{"n_layer": 15, "d_model": 256, "n_head": 8, "n_kv_head": 8, "head_dim": 32, "d_mlp": 1024, "vocab_size": 4096, "activation": "gelu", "norm": "layernorm", "norm_place": "pre", "norm_eps": 1e-06, "positions": "learned", "qk_norm": false, "attn_scale": 0.177, "bias": "none", "tie_embeddings": true, "parallel_block": false, "init": "normal", "init_std_qkv": 0.0312, "init_std_o": 0.0057, "init_std_up": 0.0312, "init_std_down": 0.0057, "optimizer": "soap_variant", "lr": 0.00362, "lr_mult_qkv": 0.4, "lr_mult_up": 0.899, "beta1": 0.95, "beta2": 0.95, "lr_head": 0.00915, "warmup_steps": 200, "schedule": "wsd", "decay_fraction": 0.752, "decay_shape": "linear", "final_lr_fraction": 0.05, "batch_tokens": 131072, "seq_len": 1024, "doc_mask": true, "train_tokens": 483500000, "steps": 3689, "dataset": "wikipedia_en"}
Each number is 50 + 15 x the weight over its row's rms, rounded and kept within 0 to 99. Layers, rows and columns count from 0. The size before them is the row's rms in percent of the matrix's.

# layer 7 MLP down, 256x1024, rms 0.109, rows 109-217, columns 128-191
097:58 64 44 79 41 44 28 47 44 49 58 40 52 64 59 72 30 58 36 55 36 60 51 30 59 28 68 63 41 64 56 70 37 34 40 60 63 51 07 77 40 60 36 49 27 60 51 35 47 23 64 26 51 51 54 64 53 58 71 69 39 59 24 78
097:75 47 47 58 62 56 53 71 66 29 50 35 71 32 61 52 50 75 52 19 24 43 33 47 56 51 28 58 39 46 78 50 44 25 69 23 61 23 68 52 32 69 45 24 67 77 58 27 65 28 34 31 55 74 31 54 22 69 47 64 44 45 49 74
100:24 48 71 31 52 33 53 67 40 45 58 69 28 45 48 68 56 57 47 55 55 54 48 21 58 52 75 38 48 65 60 61 76 60 29 41 46 64 29 78 53 40 44 63 83 58 61 37 49 51 68 44 62 73 45 35 69 43 57 75 50 45 56 42
104:60 40 40 58 51 42 43 51 37 31 35 45 60 62 54 52 31 35 35 49 51 43 02 47 42 45 58 48 65 22 38 43 62 50 61 49 39 42 58 51 66 40 55 20 59 42 76 59 50 29 54 59 69 42 40 43 33 50 44 48 35 71 40 53
108:47 32 67 50 63 53 47 77 67 46 38 76 46 56 20 48 29 40 29 59 59 59 44 49 79 76 49 24 78 32 52 65 58 57 53 62 70 44 82 45 55 37 25 31 41 79 14 58 29 59 75 75 33 50 93 65 57 38 67 54 65 42 52 78
119:51 50 51 52 33 25 31 17 44 39 56 48 60 51 40 59 31 38 52 58 45 57 46 62 63 51 52 46 73 38 55 43 32 33 43 49 68 46 54 25 53 45 37 32 28 40 37 44 40 44 60 42 38 62 28 32 55 48 41 56 83 64 66 51
104:31 43 35 65 33 62 44 41 34 41 52 46 26 50 64 51 44 50 54 50 36 41 66 54 36 53 79 45 48 67 75 15 68 61 26 73 57 67 42 47 41 54 38 56 66 57 69 23 53 28 78 59 56 54 61 73 44 77 25 50 52 54 66 51
104:61 50 58 50 63 45 59 39 57 57 43 49 61 50 60 65 65 60 22 49 53 48 62 63 57 48 53 77 46 36 50 56 78 60 40 50 63 47 56 65 56 80 81 56 49 68 19 60 38 48 87 69 52 67 59 32 52 37 49 68 71 66 78 71
097:55 27 79 74 44 72 30 41 62 55 39 72 71 43 50 33 48 70 50 68 49 37 39 49 48 41 62 48 46 56 32 80 51 64 61 87 63 36 61 57 71 64 58 19 40 56 46 25 40 29 52 32 41 54 52 36 53 45 45 61 19 64 43 68
098:52 52 41 49 66 69 59 52 31 59 25 43 47 58 33 47 57 41 65 68 53 40 60 81 41 51 67 73 50 52 32 29 44 46 45 83 17 29 24 49 48 44 34 92 87 19 43 52 61 50 50 46 76 46 42 56 35 50 57 56 35 52 43 43
099:47 60 65 55 66 66 47 36 57 38 42 46 58 68 80 59 33 61 44 64 45 53 46 09 41 15 64 67 62 54 90 71 51 45 59 63 51 54 44 56 60 48 57 44 75 38 55 64 46 62 41 46 70 42 62 48 72 51 59 44 29 31 59 64
102:24 52 60 55 55 49 45 99 50 57 34 29 48 34 53 34 59 43 54 45 46 50 51 70 37 46 46 84 38 66 71 56 35 63 46 74 54 90 52 65 47 35 63 22 60 27 59 65 61 46 42 30 41 43 36 33 56 54 45 17 59 46 45 14
104:40 41 26 55 47 55 40 52 44 32 52 76 53 61 87 60 54 74 56 53 41 65 52 56 57 44 67 50 54 46 65 53 36 63 63 43 61 57 27 34 53 30 20 28 62 42 41 51 54 68 72 64 51 60 55 28 45 44 35 31 59 50 55 75
107:41 33 44 29 27 47 53 47 55 73 57 43 43 71 41 59 55 33 52 61 49 45 66 36 70 40 40 57 31 57 75 26 71 46 38 22 33 49 50 50 33 34 40 56 55 66 56 48 62 37 60 55 69 48 64 52 38 55 50 47 46 54 17 43
097:27 22 47 46 33 30 45 32 42 61 57 68 45 53 43 70 54 59 44 77 26 15 28 53 51 45 55 67 46 47 21 38 53 35 43 52 66 38 60 42 62 43 65 54 68 72 43 52 55 74 45 48 50 56 49 43 53 33 41 69 51 61 65 58
098:70 55 55 64 77 71 41 46 47 53 55 27 28 44 41 44 61 41 42 37 55 44 36 45 57 40 42 67 51 58 66 38 60 71 53 34 76 43 26 28 86 65 27 48 63 37 55 65 58 34 37 60 60 39 68 41 67 61 37 63 39 59 50 41
101:13 73 65 58 48 59 76 79 51 29 40 36 49 31 60 32 45 36 22 47 66 54 54 56 53 53 68 52 21 64 51 26 45 33 27 13 86 50 45 36 66 51 70 57 57 40 82 45 83 51 56 44 54 40 68 48 66 42 54 55 41 28 32 44
097:58 13 72 27 62 31 33 23 54 42 62 64 63 60 42 37 56 92 49 66 50 48 47 62 27 57 57 80 67 39 52 33 52 58 40 47 65 42 58 82 56 50 70 55 67 53 67 36 50 37 56 71 54 76 49 75 45 61 48 32 66 75 83 60
108:94 31 51 39 46 67 48 60 59 73 62 46 31 39 55 69 37 58 68 66 61 62 48 63 45 54 65 65 59 69 85 50 56 35 31 67 46 82 54 54 14 45 56 40 44 59 87 53 67 52 27 57 37 36 33 48 62 41 59 46 60 77 43 61
100:58 65 49 58 43 19 71 49 27 55 43 33 24 59 09 50 52 34 43 40 40 34 53 53 46 60 33 82 34 55 45 54 54 55 45 39 58 47 45 25 27 41 42 71 56 36 55 40 52 52 77 40 36 27 51 71 19 43 59 26 34 41 65 41
096:57 61 61 42 48 26 51 16 54 47 44 56 71 40 43 36 26 50 50 51 36 52 41 41 48 30 52 33 66 50 40 50 44 37 51 57 65 37 45 45 77 76 46 33 86 54 51 40 65 54 52 45 35 64 23 30 44 60 52 47 63 40 55 52
100:65 38 48 62 64 47 54 59 44 41 46 43 59 46 44 38 51 47 49 62 69 60 71 25 62 12 56 44 54 52 53 47 59 39 58 34 54 61 74 75 58 66 54 55 81 57 46 44 42 58 35 57 56 65 49 32 43 58 49 78 51 48 71 50
097:49 61 49 72 51 67 63 90 31 43 53 55 68 41 28 58 46 48 39 17 46 37 70 33 42 54 29 63 31 54 51 84 71 41 58 45 19 72 60 45 34 15 88 69 51 63 41 45 58 14 65 35 42 39 43 35 45 58 49 61 25 61 48 27
102:63 53 36 37 54 49 42 35 58 34 33 46 83 31 36 59 49 43 43 59 46 39 51 32 45 58 40 37 67 44 59 50 67 51 52 41 16 47 45 39 42 46 22 53 82 49 44 52 35 44 49 72 26 71 29 64 66 45 58 49 37 37 45 51
095:21 63 35 57 55 52 19 43 48 27 33 42 88 58 45 55 65 52 52 53 25 50 51 53 77 79 70 65 28 61 56 33 29 58 27 35 62 44 44 39 17 40 55 64 52 47 41 48 46 66 61 45 60 56 31 39 54 75 70 45 43 33 64 62
104:62 53 57 62 29 55 63 45 39 40 48 50 50 65 67 47 49 37 61 46 40 43 57 64 26 46 41 28 47 45 33 06 60 61 21 59 72 47 45 50 52 43 55 54 51 78 56 36 36 35 68 56 34 74 46 50 63 57 59 55 35 22 55 28
095:44 64 43 41 37 43 47 53 58 35 45 61 37 69 48 47 75 85 28 18 52 26 43 40 68 27 36 32 42 50 76 37 41 49 47 31 50 50 69 24 53 51 44 47 74 25 46 69 37 60 34 32 58 38 41 25 57 65 35 54 66 52 37 54
100:35 69 65 65 52 69 61 52 58 58 60 61 77 48 74 49 34 58 71 65 71 61 51 70 60 08 62 53 44 60 67 09 53 66 47 77 29 29 45 51 50 33 63 66 40 56 25 41 56 47 50 25 56 47 33 37 49 57 38 59 55 53 52 87
103:32 51 61 42 66 38 42 39 35 29 81 42 76 44 46 54 36 52 30 00 42 53 32 52 16 27 30 45 63 45 19 55 45 66 37 34 50 47 68 42 54 56 29 64 62 36 37 48 71 43 53 52 40 48 44 32 44 32 37 70 48 53 41 47
096:35 66 39 50 75 47 51 99 62 62 41 70 76 58 40 30 52 49 65 46 57 21 51 62 50 43 48 48 34 23 32 51 50 56 43 55 58 24 69 54 41 90 23 46 38 43 60 46 31 76 46 38 59 37 37 35 45 43 71 49 60 51 15 50
102:46 44 39 49 34 69 76 88 43 43 46 65 56 66 48 71 50 57 58 34 36 43 48 30 45 61 42 39 54 64 43 68 62 48 66 69 54 38 52 58 66 82 62 62 46 62 37 48 68 35 44 28 53 39 44 65 31 68 70 55 52 62 83 54
099:75 48 58 43 77 38 48 28 54 30 60 62 66 31 44 40 56 72 39 57 57 64 28 85 44 39 48 53 61 47 32 62 50 52 54 30 57 23 34 46 56 03 55 55 79 48 52 29 53 63 49 46 62 51 48 48 36 48 65 39 58 35 43 47
099:57 60 57 63 56 26 68 50 52 36 68 56 11 50 48 55 82 59 24 31 55 39 51 33 37 58 43 64 61 65 42 60 73 75 59 53 57 51 50 63 23 20 52 42 65 44 48 75 36 50 61 66 51 41 57 41 51 73 66 75 55 53 54 36
098:32 62 55 76 62 53 67 21 64 73 41 34 49 67 50 75 51 75 65 59 35 57 51 39 53 50 48 59 58 58 42 28 38 58 60 77 67 51 46 55 66 68 20 52 49 27 76 72 73 61 48 79 85 82 70 42 44 36 59 88 48 51 50 69
103:57 42 79 57 46 39 56 37 43 65 39 50 52 27 37 36 49 62 57 36 46 26 52 55 25 21 39 51 60 58 48 53 45 27 81 48 41 37 35 43 30 61 33 38 29 58 19 26 28 35 64 39 37 38 32 57 53 56 38 21 49 66 39 49
104:50 24 31 61 23 76 44 55 39 69 45 43 59 44 62 53 66 49 43 80 59 46 59 39 45 55 50 44 45 41 23 66 73 56 50 60 73 50 52 67 36 35 34 34 28 62 33 49 61 51 49 58 50 32 26 28 63 38 34 36 42 42 58 35
098:40 80 35 17 54 51 80 59 57 40 45 55 60 56 32 35 61 39 12 31 50 30 70 60 27 29 33 54 54 58 71 47 29 43 53 71 43 62 88 48 72 75 76 35 80 52 50 56 53 46 18 67 49 56 38 29 48 39 46 54 35 53 49 64
109:74 56 57 57 58 79 52 42 69 43 85 78 43 62 58 49 41 60 47 45 48 56 52 40 60 53 44 86 58 55 55 46 28 37 69 45 62 48 47 65 57 53 54 52 63 61 54 55 39 66 68 67 55 62 35 61 59 47 67 19 67 46 70 67
104:52 13 56 49 29 35 61 33 53 33 60 38 39 50 59 58 47 77 40 50 53 30 41 71 52 36 73 36 27 62 44 67 44 39 51 51 61 50 51 22 34 53 82 57 52 50 56 43 53 66 47 31 30 77 68 43 66 44 22 49 62 70 63 46
099:81 43 27 36 49 62 15 64 80 70 51 51 58 62 44 42 56 56 48 23 29 76 43 41 65 46 77 30 45 73 55 49 70 61 40 29 65 71 51 55 48 49 37 46 64 82 38 60 40 56 53 41 42 47 49 71 64 71 64 55 45 67 59 48
097:46 43 23 58 64 64 47 39 50 56 47 46 53 56 35 63 70 55 39 30 54 62 75 61 48 39 67 65 49 58 37 51 60 39 49 51 44 62 65 32 42 42 64 55 88 60 56 56 64 59 31 61 35 47 39 62 48 38 73 39 42 50 36 64
113:45 29 48 60 74 82 77 43 41 10 37 63 42 52 37 61 38 48 62 60 42 26 55 56 48 76 39 59 24 68 31 44 57 67 79 47 53 37 43 62 51 69 42 90 64 54 45 53 37 32 34 28 65 38 53 46 62 36 53 53 36 74 18 47
100:58 47 55 28 58 64 57 40 34 62 71 49 44 43 44 77 43 49 59 50 58 40 57 60 57 29 68 54 58 18 78 62 63 60 54 69 83 62 70 48 30 77 42 53 39 82 58 30 67 69 64 41 71 51 63 50 65 67 29 63 48 45 33 67
102:54 31 60 77 58 62 65 36 58 35 58 89 55 58 64 75 57 50 60 54 56 39 54 67 53 38 48 61 58 54 53 33 49 64 48 30 54 51 54 50 63 48 51 52 81 29 54 51 47 53 80 69 49 68 55 62 53 45 48 39 64 72 77 69
099:49 52 30 57 43 49 57 52 57 44 63 18 31 38 63 31 36 54 46 45 37 39 64 72 28 38 26 48 50 25 49 66 43 44 28 41 40 39 40 34 47 43 36 41 50 92 62 39 51 20 38 72 23 18 53 37 55 60 56 57 62 72 51 35
100:55 29 36 45 48 44 66 76 52 32 69 24 40 35 49 43 45 43 59 65 44 43 66 50 33 37 29 76 53 27 53 42 29 14 33 55 42 41 60 32 71 59 00 60 37 43 38 42 55 63 23 49 56 55 57 27 56 12 47 52 54 32 51 38
100:58 51 28 81 48 43 27 24 20 50 57 67 59 47 59 60 50 47 39 61 26 52 27 89 39 60 30 45 48 21 29 59 59 50 65 23 39 83 61 62 24 66 80 53 56 89 40 51 63 40 45 51 68 50 39 51 42 77 51 41 49 34 38 42
095:78 45 61 55 42 51 54 59 44 77 75 53 59 59 60 33 76 61 43 50 53 80 38 42 92 57 49 38 52 59 60 49 34 58 54 28 51 41 33 54 45 49 83 42 37 80 42 22 59 83 51 32 45 49 63 79 32 53 35 41 38 42 64 58
101:11 22 60 53 35 65 61 69 40 74 51 53 45 57 45 48 60 02 50 55 45 46 44 40 42 40 58 45 55 36 40 75 47 44 47 51 55 57 38 29 33 55 51 37 46 35 39 27 87 64 50 54 59 20 59 27 77 46 55 41 33 60 39 20
102:43 44 55 46 44 54 38 68 77 57 72 55 49 60 57 50 70 54 51 35 68 68 41 66 29 46 39 44 52 29 59 78 58 83 76 39 69 32 67 31 54 64 29 39 56 27 43 49 63 58 33 60 56 26 34 75 60 34 45 43 46 69 25 37
102:59 52 30 39 80 48 67 38 68 33 58 71 56 48 45 54 62 57 31 71 58 62 50 59 73 65 48 51 51 60 44 40 33 56 53 88 59 44 41 50 44 70 52 48 52 69 36 50 51 82 58 53 63 31 36 56 27 57 36 68 59 54 72 50
103:56 60 49 35 57 60 05 48 48 65 34 40 79 66 33 38 42 33 39 62 53 50 74 28 39 37 54 42 61 82 87 62 66 41 49 43 54 35 38 36 36 68 49 50 51 29 38 69 69 53 62 43 52 46 66 33 52 50 33 33 37 44 74 10
100:35 37 41 50 37 78 47 63 42 58 36 76 73 36 56 59 44 56 70 41 62 60 49 44 43 43 48 37 38 55 40 39 59 44 41 50 55 75 28 68 92 55 74 60 80 63 38 45 47 65 54 38 73 30 45 58 50 36 34 39 43 23 43 49
097:75 62 39 34 42 55 57 28 52 54 88 53 99 45 64 34 53 46 41 37 63 51 70 53 54 56 26 35 18 60 49 55 36 52 44 39 47 43 77 50 38 35 91 44 40 27 57 22 57 50 56 72 31 65 48 35 54 50 41 56 34 58 51 65
099:48 53 48 43 31 52 76 68 35 44 37 49 59 33 42 62 45 30 62 51 54 39 53 53 29 55 57 75 53 49 66 74 38 40 38 31 48 62 60 39 31 14 58 42 57 19 36 55 36 41 52 51 42 29 43 66 35 48 40 54 47 30 58 46
106:56 59 83 44 42 56 44 61 52 43 61 47 57 65 73 83 72 93 51 58 42 65 49 56 65 43 40 56 57 48 65 56 42 35 70 59 72 54 65 46 72 68 66 36 52 36 42 37 34 80 42 54 39 73 50 89 69 62 55 37 69 46 76 74
103:42 61 36 37 50 65 61 38 59 55 20 40 81 63 47 46 37 61 43 36 33 46 55 23 44 36 65 39 40 42 41 53 62 49 47 72 63 49 67 72 53 91 51 46 60 40 21 53 54 66 34 50 51 25 46 38 63 70 40 12 45 64 68 46
101:50 38 18 11 44 60 60 41 43 63 29 47 47 33 38 40 61 58 40 68 62 32 38 64 40 29 50 49 54 17 41 44 78 60 82 44 46 54 73 22 36 48 43 31 52 56 27 84 51 45 33 33 57 41 41 45 71 23 38 53 20 59 37 33
105:42 28 61 82 24 79 73 55 26 40 57 43 34 30 54 61 46 60 44 63 54 47 36 43 19 30 41 28 48 54 25 44 47 56 77 49 66 46 37 66 35 53 44 58 51 33 69 45 66 41 39 33 38 58 38 69 45 42 45 50 34 70 32 48
102:47 26 71 25 76 42 34 66 72 50 47 42 76 47 53 48 38 36 22 53 64 62 52 49 69 54 45 44 38 75 77 38 36 45 27 08 64 67 58 42 52 75 81 36 37 16 46 64 58 44 56 43 51 41 49 78 53 38 20 28 63 49 65 31
099:34 43 23 68 45 60 50 59 46 55 41 43 69 58 76 48 48 55 39 23 46 47 56 41 52 44 63 55 46 25 52 33 38 51 65 95 48 55 45 51 53 57 69 49 29 44 35 63 59 50 42 42 58 58 28 43 56 42 37 65 69 69 56 55
101:68 27 59 49 55 47 65 74 53 45 61 55 45 51 60 54 49 68 44 47 34 57 39 45 37 67 68 29 66 63 15 40 71 46 32 57 50 62 34 17 72 40 34 42 57 72 38 68 32 17 52 61 46 51 57 75 72 55 75 43 46 75 61 35
098:73 61 33 69 31 71 74 22 75 45 26 56 48 40 60 38 61 60 44 69 25 62 72 49 39 72 50 74 52 54 47 03 62 43 60 83 72 42 64 41 33 61 09 50 57 63 74 42 38 46 54 46 32 43 46 55 42 52 55 59 42 43 30 62
100:53 40 35 46 47 44 42 13 38 52 40 62 55 48 25 46 56 51 45 75 57 42 38 45 29 42 52 56 39 88 43 33 54 50 42 59 50 30 29 60 54 52 65 66 58 58 51 73 61 67 60 62 58 31 46 34 33 22 45 55 46 55 30 36
099:48 49 67 37 45 35 27 32 42 44 57 71 44 45 38 54 48 33 28 32 47 47 40 63 58 73 57 60 35 49 39 43 47 57 45 37 47 80 36 50 36 42 63 60 48 34 78 51 41 68 60 48 35 31 50 33 38 44 72 61 52 52 45 27
101:17 48 60 58 37 60 55 77 66 26 55 64 46 57 64 42 74 41 39 49 74 25 60 48 84 69 48 32 72 34 67 47 64 53 37 34 57 46 55 67 74 54 51 26 21 53 53 61 42 53 43 55 69 40 53 34 39 45 64 50 45 49 59 42
094:55 13 33 27 29 51 68 42 25 46 59 56 66 53 63 48 42 61 48 71 59 48 67 44 26 49 43 60 46 70 54 27 34 58 24 53 60 57 20 47 39 60 38 44 29 46 49 57 41 62 62 31 52 68 43 63 36 50 89 60 49 78 80 54
103:41 55 29 48 18 53 54 45 42 52 60 59 33 60 56 44 48 88 65 52 70 67 55 40 28 74 24 23 78 69 55 42 54 44 53 55 76 69 71 58 63 46 68 34 30 07 66 24 56 61 70 62 32 67 33 49 23 51 60 28 75 54 40 99
095:77 36 47 55 59 38 54 42 62 54 41 35 43 73 53 70 45 62 59 36 43 56 36 65 54 70 59 38 44 69 39 58 50 42 57 41 48 41 74 75 31 40 41 49 59 38 41 31 59 56 47 49 53 37 17 59 56 48 28 41 61 38 64 38
101:06 45 99 87 46 56 45 25 77 45 56 60 54 74 70 49 57 54 34 22 41 38 38 42 71 36 53 24 50 76 52 48 56 49 75 39 51 46 62 43 64 50 47 27 40 43 56 57 26 35 68 65 60 57 36 41 57 61 43 58 37 22 42 48
104:36 48 65 48 53 80 75 29 32 53 45 41 44 49 55 67 48 32 32 45 66 37 29 12 32 46 57 22 30 38 43 53 74 70 58 40 58 60 55 45 67 41 56 67 84 48 53 18 37 40 57 56 40 42 53 35 53 54 66 46 28 54 47 45
098:47 53 44 77 55 56 63 58 41 68 85 48 57 32 52 44 37 30 27 50 35 52 47 77 56 69 58 78 40 33 64 60 69 65 48 61 23 50 78 34 51 46 41 49 31 86 53 67 47 42 33 58 55 46 68 45 37 29 59 32 59 42 51 48
100:34 38 29 51 46 49 57 71 44 63 36 31 57 50 38 39 39 40 67 28 41 63 60 23 34 62 45 59 63 35 45 39 45 45 33 48 70 69 41 56 63 63 30 64 50 46 43 71 42 53 45 49 48 38 40 45 60 65 61 42 46 54 57 81
094:28 36 64 53 49 49 47 35 24 49 49 41 47 45 37 70 36 50 36 47 47 44 35 30 54 38 51 75 58 25 36 61 75 49 81 56 31 70 44 58 15 62 55 61 47 64 28 59 32 39 40 42 31 44 47 39 72 56 46 64 40 52 46 47
098:61 49 72 62 41 00 68 46 43 38 54 34 44 63 30 60 45 26 51 35 36 79 28 84 46 34 60 52 37 49 71 28 17 60 64 13 41 61 37 75 63 32 33 56 31 42 68 36 58 31 59 38 43 69 61 50 64 42 27 29 58 68 39 69
096:41 55 60 37 46 52 06 74 53 54 19 33 22 69 31 77 50 68 52 69 61 45 41 38 51 62 72 58 40 49 44 53 54 40 30 42 66 43 61 41 60 37 54 75 52 23 32 36 25 63 38 59 50 53 53 29 46 59 46 33 50 33 53 40
103:28 51 61 72 32 58 65 65 45 37 59 32 54 54 57 63 33 18 78 46 27 38 36 49 58 55 45 49 35 35 27 68 61 53 60 15 46 38 45 41 49 47 63 14 35 32 52 55 55 26 46 25 56 62 34 49 53 37 50 51 44 77 74 68
097:17 37 30 43 42 64 22 53 47 30 29 37 43 64 19 61 58 62 29 73 58 52 58 39 61 33 67 60 34 47 73 75 51 40 74 55 44 56 34 21 36 46 18 63 49 48 58 58 49 60 53 41 43 80 48 59 45 60 33 29 48 54 36 45
098:52 49 41 41 48 65 63 73 61 85 21 64 56 66 66 38 43 53 53 50 33 59 53 58 67 63 58 43 46 52 67 46 88 58 42 50 61 34 58 37 58 48 25 50 36 57 51 74 37 59 45 33 46 36 57 53 31 33 36 41 57 60 57 32
100:41 55 38 67 65 70 74 15 51 34 53 54 44 57 39 70 69 47 54 43 09 27 62 28 51 64 47 46 57 51 30 29 52 43 44 41 65 41 45 41 49 73 61 44 60 67 37 59 39 53 45 35 19 55 48 74 41 17 56 45 69 70 39 54
098:67 39 05 19 58 61 38 51 48 63 39 41 77 49 65 51 50 24 42 57 36 36 61 58 58 37 73 41 41 68 29 42 67 79 57 41 54 48 80 21 47 43 60 58 33 41 43 41 71 43 55 57 56 53 37 47 48 63 56 32 41 56 30 25
100:78 42 16 57 69 58 62 38 50 45 64 46 46 34 32 40 61 67 37 69 50 40 64 73 32 45 46 61 47 44 42 46 41 53 61 47 82 57 14 55 30 53 64 41 72 31 67 51 47 60 68 47 39 32 47 68 69 82 65 55 47 43 57 65
099:37 49 48 58 27 47 31 30 70 63 70 30 40 53 63 37 60 39 26 60 59 42 48 60 59 73 49 32 72 40 56 46 42 55 72 33 33 47 62 17 45 53 43 47 63 73 81 35 58 47 63 79 59 52 37 53 55 46 44 67 48 35 61 55
102:49 77 62 62 51 40 31 82 56 40 78 61 53 42 50 17 57 39 33 56 47 65 34 56 29 77 31 31 31 62 25 39 54 61 10 69 40 51 10 71 46 39 78 65 48 57 37 40 47 58 42 42 41 21 27 34 39 38 50 53 41 27 48 32
100:62 53 52 56 56 42 31 67 59 62 30 53 73 45 63 67 59 39 32 35 40 43 09 69 79 34 55 30 29 62 57 47 35 54 33 64 36 45 57 54 42 66 52 29 73 54 53 48 45 48 66 40 71 39 48 58 59 39 48 45 33 92 36 39
097:44 66 51 28 34 55 20 36 52 35 53 52 76 53 37 57 36 48 58 61 40 45 20 57 50 28 72 57 38 60 43 38 80 31 31 74 46 72 29 61 48 88 49 42 76 21 31 70 38 46 54 39 39 42 53 46 51 53 45 50 47 57 45 39
099:42 37 48 31 65 75 49 66 63 52 53 59 47 47 68 61 27 63 51 53 51 67 66 69 60 73 48 64 62 42 55 48 44 38 35 33 88 48 57 57 47 53 79 24 71 36 44 86 38 50 35 60 77 44 62 53 39 31 86 60 58 56 49 56
096:57 60 63 36 52 31 57 51 84 57 56 46 64 65 45 49 59 45 69 77 61 52 55 62 38 50 31 64 45 32 50 60 34 45 53 61 32 46 66 36 40 55 71 52 28 37 58 54 41 19 43 53 42 54 61 17 56 69 57 57 40 43 34 45
099:61 50 47 86 57 56 92 41 47 43 60 77 41 78 34 43 19 58 34 31 44 69 58 48 62 49 54 18 19 44 43 65 35 44 61 51 30 66 82 53 76 39 71 42 60 55 36 29 43 50 24 25 42 64 35 60 49 56 36 49 35 46 17 56
098:29 45 66 58 64 61 43 34 49 55 48 50 72 10 17 51 46 49 55 76 58 39 57 50 65 48 42 61 23 35 28 81 47 42 33 33 68 70 26 50 66 30 63 46 68 44 79 59 68 37 54 35 54 56 31 75 22 59 60 25 55 61 71 57
104:51 68 49 41 65 58 42 83 32 63 54 31 41 50 94 57 29 26 52 53 45 67 53 52 22 39 28 56 43 43 53 11 53 37 40 45 74 39 48 22 25 32 54 27 41 64 72 36 60 48 51 37 65 53 42 62 57 26 26 59 46 33 57 40
104:33 57 83 61 65 46 38 99 41 60 58 29 26 43 42 39 33 55 26 43 28 58 35 58 58 56 68 49 74 55 51 71 43 51 43 49 39 70 45 35 43 47 36 38 63 45 59 30 53 68 61 67 48 51 54 18 10 52 29 48 47 39 40 48
099:47 63 53 41 57 51 22 54 55 76 39 68 45 56 72 33 72 53 44 39 58 80 76 40 47 21 40 54 53 37 40 71 33 67 89 43 83 52 60 58 81 60 29 43 49 43 63 21 55 62 50 59 37 46 77 78 58 70 50 66 46 36 00 36
096:25 34 55 56 59 63 49 38 35 52 82 57 64 58 36 33 32 61 61 37 16 45 48 34 67 64 45 39 44 40 21 62 58 60 48 71 55 35 29 60 64 63 42 36 18 61 39 51 75 64 58 50 85 59 38 56 18 41 56 43 48 34 52 40
101:34 47 40 42 43 75 40 42 61 44 83 73 52 74 51 78 60 51 25 24 39 40 58 47 60 21 43 50 72 59 31 43 39 71 55 16 43 24 56 42 38 38 40 48 49 13 52 49 65 40 52 35 45 79 51 40 45 42 70 50 71 76 47 62
102:23 52 49 61 27 54 46 61 55 61 36 39 50 59 47 41 44 52 54 33 49 65 42 49 60 63 42 65 62 30 65 71 40 29 60 46 39 36 59 53 45 68 29 64 68 49 50 89 48 67 74 42 42 59 54 43 63 42 44 62 72 41 67 88
098:46 43 47 52 50 44 44 64 39 72 31 44 39 74 38 35 54 47 58 30 24 51 32 63 36 56 49 95 44 28 42 62 80 76 56 28 51 41 50 38 51 44 44 66 89 50 76 70 51 55 76 54 57 39 39 11 70 64 58 68 42 59 62 45
100:56 67 43 76 52 41 28 63 60 83 35 45 55 42 38 71 44 35 64 45 63 45 52 72 88 28 55 19 41 56 63 51 32 51 53 57 38 50 36 54 54 47 65 12 77 33 53 30 63 55 61 55 65 69 39 72 85 28 49 53 42 63 49 66
098:63 43 85 33 60 29 38 71 60 40 68 50 48 62 37 31 32 45 43 43 57 44 41 44 58 40 49 67 45 59 55 58 56 58 55 41 60 35 57 50 38 52 37 21 63 59 71 54 56 48 54 58 54 61 32 47 48 68 40 29 57 58 45 49
098:36 68 63 43 52 49 51 61 79 71 61 47 48 38 59 64 63 59 59 70 34 35 53 20 78 32 68 52 37 63 41 36 30 37 53 28 41 30 57 49 70 22 61 28 53 70 43 52 55 45 61 59 38 47 50 49 19 43 58 42 55 72 41 61
101:57 74 14 74 37 57 18 76 82 69 50 46 59 49 28 44 49 42 53 40 45 68 17 39 55 43 50 68 64 44 70 56 65 39 66 44 70 59 39 31 69 64 31 43 19 73 41 45 60 24 61 40 43 38 61 52 49 35 42 53 63 48 47 42
100:66 42 23 50 38 61 54 39 59 28 49 36 44 48 51 41 64 42 74 55 73 42 77 42 54 63 48 67 49 54 52 19 61 52 60 40 53 41 37 37 14 99 52 37 75 53 51 41 64 72 42 63 48 62 32 51 55 55 49 55 38 47 45 25
101:56 82 63 53 51 43 50 49 66 42 22 44 44 49 41 40 57 57 48 29 33 46 50 30 58 67 58 57 68 58 59 55 54 49 60 35 51 33 50 36 74 60 67 53 74 71 44 49 52 63 50 34 38 52 72 33 44 55 30 70 35 45 31 67
101:67 67 28 67 39 54 46 59 60 66 52 71 78 56 36 54 76 63 29 42 51 54 55 75 37 56 23 68 58 39 32 60 35 50 79 60 70 38 62 29 64 81 66 46 70 62 57 59 52 62 52 21 48 51 34 68 33 51 76 56 40 18 63 41
098:26 60 43 34 55 46 70 54 43 55 40 47 39 52 49 51 39 68 56 61 38 38 64 40 74 56 71 56 68 86 53 37 47 50 65 65 22 60 50 31 37 33 60 35 39 62 39 19 67 59 55 27 42 41 48 54 52 50 44 57 60 50 40 54
099:35 54 43 60 80 43 54 66 68 51 54 79 62 45 28 43 58 60 47 46 61 50 41 29 49 27 59 45 71 37 56 53 48 64 44 05 57 55 58 46 43 60 58 56 79 48 72 33 44 50 50 57 64 54 51 44 16 44 44 39 32 46 66 58
101:31 87 35 53 35 39 67 71 26 29 29 67 64 45 53 30 55 42 61 30 74 32 77 39 56 39 74 31 35 40 45 27 63 62 28 56 62 50 61 41 63 50 61 31 44 66 41 71 49 55 36 50 81 35 65 67 67 47 36 53 47 55 25 41
097:43 53 65 43 49 63 47 66 50 46 65 55 33 69 20 56 44 57 47 67 25 74 58 59 52 46 68 38 65 50 38 47 30 51 27 45 55 74 55 53 43 58 59 89 69 45 45 47 37 62 59 39 60 68 72 44 54 57 63 60 57 51 71 62
098:27 59 48 55 63 70 65 24 58 51 59 51 54 24 51 39 62 45 50 43 41 40 42 76 36 52 54 56 43 53 49 46 49 60 61 20 42 45 41 37 50 61 62 47 62 35 51 66 49 54 43 48 61 28 73 49 74 57 50 59 74 31 50 23